{"n_kv_head": 8, "d_mlp": 1536, "activation": "squared_relu", "rope_base": 283000.0, "rope_fraction": 0.75, "tie_embeddings": "early", "init_std_o": 0.0, "beta1": 0.95, "warmup_steps": 570, "schedule": "wsd", "batch_tokens": 131072, "doc_mask": true, "train_tokens": 906800000, "dataset": "wikipedia_en"}
Each number is 128 + 24 x the weight over its row's rms, rounded and kept within 0 to 255. Layers, rows and columns count from 0. The size above them is the row's rms in percent of the matrix's.

# layer 6 MLP up, 1536x512, rms 0.0502, rows 802-826, columns 64-127
size [128 110  96  95 103 102  98 107  95 106  93  99  94  99 102 100 104 105 106  91  99  87 108 106 105]
[[175 127 114  89 132 121  97 186 143 142 110 106 132 129 129 123 156 117  66 148 155 126 119 118 103 178  76 115 136  64 140 142 178 164 101 130 143 131  98 105 157 146 114 144 162 118 131  98 145 123  93 130 161 106 144 127 170 132 171 119  87  92 110 113]
 [143 127 112 118 120 153 111 139 148 166 104 146 113 140 166 107 132 157  97 114 130 132 149 111 110  84 164 148 124 123 162 142 113 105 126 146 164  97 122 141 137 159 153 170 144 110 168 130 106 153 132 112  71 152 113 108 142 130 138 113 127 123  99  97]
 [187 154 135 125 109 128 141 112 112 123 122 149 125 125 125  66 123  89 135 120 127 129 128 120 124 106 147 157 140 103 190 141 114 103 146  95 115 150 137 133 131  66 100 140 108 137 123 117 127 106 146 139 131 118 149  92 117 154 140 149 145 127 112  94]
 [ 96 172 110 120 140 117 100 132 134 153  99  89 153 157 160 118  96 121  93 137 103 135 108 107 132 134 149 154 161  92 128 130 117  99 171 111  97 130 127 140 131 146 146 143 136 144 117 100 134 135 110 125 112 122 153 123 148  80 136 149 157 119 122 112]
 [ 79 137 151 116 138 173 126  87 151 154 150 186 130 143 116  97  86 125 103 122 132 125 111 108  71 144 119 168 111 126 177 168  95 134 147 145 136 112 116 198 134 144 145  64 111 143 119 145 116 124 135 116 143 141 128 148 100 139 128 159  99 115 140  73]
 [ 82 120 130 146 165 108 147 148 102 159 141 128 150 137 120 129  75 159 151 143 133 150  98 122 101 118 117 148  91 146 127 159 120 150 136 141 157 145  99 114 117 128 139 123 150 129 143 133 115 182  81 169  98 112 100  95 147 107 127 112 133 131 128 136]
 [123 136  71 137 135 129 143 124  98 152 142 111 132 146 133 149 109 115 130  85 102 125 182 144 131 146 107 139 110 158  89 150 165  99 150 109 109 143  89 138 138 101 137 193  85 141 132  73 146 165  86 134 146 141 135  97 133 147  91 103 187 105 121 170]
 [177 135 145 102 117 135 131 103 114 124 152 106 158 107 171 130 107 138 106 105  98 124 145  89  98 175 118 158  80 115 124 124 117 151 157  91 123 127 106 142 169  97 149  98 118  61 121 123 160 153  96 137  98  92 158 136 131  83 140 134 127 169 126 106]
 [131 151 129  97 141 126 124 180 142 172 110 117 143 117 128 113 146 116 135 147 142  91 101 144 164 112  99 146 106 137 119 128 139 111 162 155 114 135 116  95 165  68 113 116 150  91 141 155 165 174 172 132  88 123 101 128 180 117 116 106 197  75 108 125]
 [137 145 174 127  98  90 127 186  97 117 146 101 133 118 107 107 154 147 160 126 111 126 100 148  96  89 134 126 115  92 110 170 171 140 125 100 109 125 108 174  94 111 107 113 140  92 159  85 170 148 125 136 135 111  83 131 118 162 124  98 151  86 100 139]
 [159 134 120 115 108 121 151 150 118 139 127 118 135 112 127 164 139  86  95  95 107 137 120 126 105 127 135 105 105 137 140 166 145 181 145 107 107 113 163 112 112  78 131 144  91 144 173  66 108 142 143  82 108 129 154 130 128 124  88 125 124 108 140 159]
 [161 129  62 140 141  99 136 108 138 111  97 110 133 103  76 118 114 118  93 117 159 118 124 104 166 119 113 102 125 117 127 153 112 101 106 141 122  72 166 123 142 113 139 129 116 128 120 167 146 123  95 128 101  93  97 118 110 142 150 125 127 146 122 121]
 [133 137 124 129 113 131 104 167 107 160 140 117 113 136 125  85 152 161 118 104 146 100 160 133  83  89  98 150  85 139 132 152 129 107 123 182 154 130 164 134  92  95 115 127 108 104 139 104 126 132 141 126 144 112 128 112 106 102 154 103 132 109 117 123]
 [ 87  93 144 114 173 110 148 121 141 103 113 157 129 128 159 113 143 116 142 127 146 135 129  83 128 144 150 141  98 143 153 116 124  87 129 167 122 122 114 138 145  77 108 135 135  93 102 129 187 113 113  92 150 129 109  52 164 103 147 122 135 133 126 125]
 [163 127  96 136 138 113 144 117 115 140 142 121 136 113  96 135 129 100 108 128  88 117 100 137 119 150 152 155  85 111 142 104 141 130 111 130 132  99  97 109 148  77  76  97 116 129 116 116 103 198 139 131 115 117 107 116 118 119 152 105 155 157 138 146]
 [131 143 102 119 115 138  90 146 111 150 165 101 100 134 113 129 122 126 156  81 124 118  63 129 121 116 122 128 110 129 119 153 158 165 176 137 137 124 119 140 151 107  78  97 148 172 116 139 130 114  83 142 147 118 140 115 113 124 151  91 175 147  89 149]
 [152 100 121 133 151 132 149 102 123 101 140 139 130 159 170 136 136 112  98 122  90 103 106 123 102 156 151 151 168 118 111 146 141 127 104 127 151 133 138 134 109 138 115 176 116 123 110 140 128 134 111 175 109 151 137 121 165 169 110 106 133 140 124 122]
 [126 158 106  73 128 118 134 134 128 139 102 143 139 189 110 130 114 160 100 108 103  98 157  36 119 141  82 127 131 162 108 129 118 116 122 168 171 123 122 119 163 139 122 104 126 143 145 108  88 182 134 123 107 162  91 133 111 125  97  88 122 103 134 135]
 [130 174 106 120 116 125 126 133 164 151 152 147 127 156 185 141 115 155 132 157 148  85  99 122 142 133 123 121 150 138 107 127 142 129 140 132 109 109 133 145 108 102 163 123 149  86 160 158  86 149 135 133 130 108 150 123 104 128 106 143 157  99 118 105]
 [165 124 171 114 108 163 148  95 147 123 143 130 130 146 155 120 133 141 112 167 115 155 140 166 130 153 148 151 106  86 106 119 119 106 114 113 149  81 126 103  93 108 169 150 135 127 127 158 142 134 103 137 132 114 138 102 138 126 121 116 122  94 104 120]
 [134 117  72 103 129 156 103 135 137 150 184  93 112 126 134 126 127 125 150 125 129 145 105 133 151 157 165 153 147 152  89 158 115 136 130 131 131 117  67 112 134 102 129 149 147 132  88 154 122 107 106 126 138 108 149 126 127 117 139  99 109  83 147 105]
 [108 111 117 130 175 132 154 117 131 125 123 152  86 113 135 152 165 153 108 136 135  98 136 120 140 133 122 142 141 146 152 149 135 130 183 128 157 150 143 150 115 118 143 152 120 129 130 114 125 165 102 147 108 169 126 128 177  95 164 123 111 127 102 145]
 [110 131 153 127 106  82 135 137 153 141 114 141 139 150 166 121 127 117 143 120 128 136 110 132 133 155 130 132 127 104  90 135 150 133 122 122 129  95 155 138 140 104  94 134 140 102 133 110 149 151  95  95  97 106 100  73 201 133 109 137  87 140 101  75]
 [171 124 131 143 134  88 128 118 134 150 151 144 124 121 108  96 132 132  98  83 106 141 134 165  94  97 147 143  82 120 107 108 188  95 115 144 175 150  82 154 114 145 166 121 155  52 140  85 145 133 101 171 123 148 119  97 140 125 137 129 181 105 132 100]
 [100 113 108 123 119 108 131 138 121 116 135  61 112 180  68 124 141  90 105 127 104 150 105 108 149 105 122 135  96  95 134 122 125  87 151 120 114 127 121 144 138 114 142 156 114 137 114 120 196 127 136 147 122 116 125 161 129 137 180 116 151 128 121  98]]
# layer 6 MLP down (transposed), 1536x512, rms 0.0402, rows 802-825, columns 64-127
size [120 115  96  98 107 100  97 104  95 107  99 101  92 101 100  89 104 108 105  93  98  88 105 100]
[[103  74 163 128 144 158 172 144 111 104  87 116 139 101 135 124 148 102  65 137 139 141 145 119 108  94 108 107 143 167 135 113 157 118 161  85 160  91  92 111 141 135 131 104 142 128  98 113 107 118  77 110 122 133 134 149 123 163  92  78 125 132 190 115]
 [120 110  90 138 146 141 132 128 121 120 126 136 153 113 115 151 104 106 102 173 126 122 138  83 121 113 163 147 135 139 145 147 125 123  97 134 100  93 141 182 122 128 131 127 136 144 101 164 102 139 161  87 116 148 117 119 145 132 111 115 158 112 128 103]
 [122 130 100 147 158 131 125 148 149 134 154 132 134 149 147 121 118 104 110 141 105 156  83 153 121 119  84  97  96 133 123 151 114 148 105 105 168 121 116 160 155 151 115 142  81 132 107 144 128 116 149 110 153 162 131 130 155  94  87 130 134 122 177 135]
 [122 143 104 146 124 146 141 101  96  95  92 108 152 135 130 128 128 134 110 137 125 101 128 128 158 152 109  87 124 141 160 129 143 141 141 124 126 137 154  81 103 125 110 179 132 122 144 131 166  97 137  93 105  81  88 123 132 150  87 149 126 143 150 157]
 [128 178 144  98 177 154 130 144 168  73 145 141 141 170 150 133 137 126 134 145 110 153 125 141 128  85 120 137 149 102 143  96 132 145 141 106 158 181 147  91 126 167 157 110 147 165 129 135 104 147  95  95 111 126 144 108  96  78  93 111 113 128  80 154]
 [171 135 154 157 114  87 138 137 115 158 150 138 130  87 123 115  64 117 144  87 143 151  90 107 128 150 137 174 119 190 122 128 162 155 151 126 122 142 169  95 132 136 107  97 135 127 150  86 117 168 149 131 164 108 108 103 119 130 150 138 138  93  98 132]
 [159 180 137 132 112 124 152 136 187 113 112 105 128 155 106 140 101 102 116 112 183 158 127 123 135 107 152 168 159  86 157 107 102 157 138 158 115  93 112 123 180 137 130 136 153 146 152 149 118 118 145 148 133 110 103 154 188 163 139 105  99  97 158 103]
 [159 151 105 147 127 122 112 126 171 136 136 131 113 144 109 140 107 141 129 121 122 118 141  98  84 184 142 166 156 126 135 128  82 120 107 133 105 163 102 135 147 157 125 126 122 185 118 125 106 159 148 127 128 152 126 103 101 106 118 135 131 168 142 163]
 [ 73 134 172  80 114 151 109 140 166 138  83 117 136 146 154 101  78  87 165 136 137 105 127 148 107 137 112 118 136 103 113 154 169 152 109 155 120 125 128 148  79  91 129 143 132 160 111 141 138 128 122 101 134 164 117 129 125  95 169 146 128 112 122  86]
 [123  83 121 105 160 153 155 128  62 160 158 137  88 131 105 134 136  99 106  98 131 123 143 126 146 141 143 145 111  98 163 135 128 143 133 121 119 116 143 120 121 109  93  55 142 125  81 134 174 134  97 156 115  75 134 106 167  88 149 164 166 123 134 117]
 [106 117 110 118 120 109 128 118 119 134 122 139 135 111 112 117 138  97  86 170 122 160 110 131 148 129 102 112 118 142 101 136 137 120 110 121 147 124 111  98 147 164 191 149  85 132 105 150 124 132 131 110 110 119  95 105 103 131 125  98 125  60 127  88]
 [155 163 143 128 149 151 152 125 147 119 136 102 139 140 103 143 125 135 115 138 137 108 119 132 144 160 186 100 127  89 156 152  88  79 143 156 137 140 157 159  97 169 122 130 108 141 139 126 106 130 114 202 157 106 115 103 154 134 133 114 143 139 149 118]
 [135 131 136 106 117 161 142 118 150 111 104 147 108 113 162 101 141 125 142 148  97 118 111 122 115 142 121 107 119 136 153  94  84 143 153 128 103 104 109 131 145 113 122 149  63 131 144 143 159 113 138 173 136 150 125 137 112 122  71 136 170  80 145 130]
 [144  92 157 114 139 162 147 107 157 123 154 128 129 151 136 109 145 133 132 139 131 130 126  97 157 101 109 118  73 143 111 128 123 170 164 125 128 117 103 126 121 119  85 127 102 132 136  95 167 153 136 171 173 137 139 113 113 103 108 111 154 145 140 106]
 [106 126  88 163 162 113 153 146 110 121 139 106 136 155 127 119 125 141 109 122 150  91 102  83 160 141 102 116 130 116 148 153 116 165  89 154 119 148 152 110 156 212 129 132 195 115 157 130 130 145 130 140 128 123 177 130 121 148 138 141  73 145 116 121]
 [141 122 102 171 143 136 124 141 124 103 118 162 132 127 117 130 137 110 143 129 103 155 143 151 147 115 132 128 123 144  62 128 112  68 130 153 106 113  89 123 142 191 142 123 124  86 114 155  96 122 126 107 160 117 127 122 117 127 132 151 140 103 135 130]
 [139 130 103 106 142 136 119 117 111 109 109 125 127 116 139 129 123  94 116 182 115 128  98 177 122  94 111 101 105 148 157 127  97  88 142  99 163 143 153 172 155 134 106 126 111 108 132 130 110 148 167 100 158 158 131 110 143 132 150 106 100 104 123 129]
 [ 82 136 123 132  88 144 157 145  75 164  92 106 124 105 141 107 141 109  98  91 130 148 133 103 159 152  95 188  89 123 131 133 158 147 102 116 154  97 131 125 132 120 130 135 151 118  93  97 124  93 157 113 117 167 170 124 114  99 119 140  69 119 185  97]
 [173 118 110 118 145 128 121 119 117 129 111 152 107 123 152 164 135 165 155 135 176  97 102 121 131  96  89 162  96 108 147 140 131 127 142 143 169 172 119 111 138 145  77 128 112 170 137 123 168 110 148 141 120 134 144 123 160 172 129 111 103 128  82 157]
 [149 113 104 127 175 161 146 133  86 104 129 129  91 121 122 104 140 135 128 134 154 131 134 179 134 111 161 134 163 115 149 102 124 109 157 106 128 197 139  75 124 163 140 153 143 149  88 100 141 124 133 110  98 159 124 138  85  97 158 139 163  99 155 138]
 [131 129 126 130 155 162 126 113 178 148 147 111 142 118 133 110 123 175 123 136 131 127 151 116  70 120 146 157  98 157 143  99  76 152 133 164  67  85 128 125 121 134 120 173 105 145 102 131 127 131 103 136 142  95 143 100 121  56 106 137 132 101 118 146]
 [151  69 133 133 179 134 111 117 147 155 161 148 159 136 151  87 149 137 128 156  87 101 113 137 133 128 118 129  58 168 105 140 161  70 121 191 115 171 139 111 164 142 156 171 144  93 165 134 110 112 146 130 142  98 114  96 152 104  78 102  90 125 128 143]
 [165 122 130 178 138 145 122  90  90 148 113 141 163 144 148 114 169 158 118 129 155 123  96 112 162 114 139 133 202 130 172 120 110 119 113 130 128 147  89  91  85 176 121 106 128 155 102 121 147 147 125 135 115 141 124 104 153 122 165 152 130 155 157  82]
 [137 145 148 253 153 159 119  89 132 125 108 114 114 126 110 130 116 102 140 137 161  84 140 102 133 126 143 147 151 138 104 119 104 137 141 100 148 131 156 125 123 124 138 141 128 141 156 125 117 144 137 167 105 101 117 111 108 152 148 125  81 143 109 136]]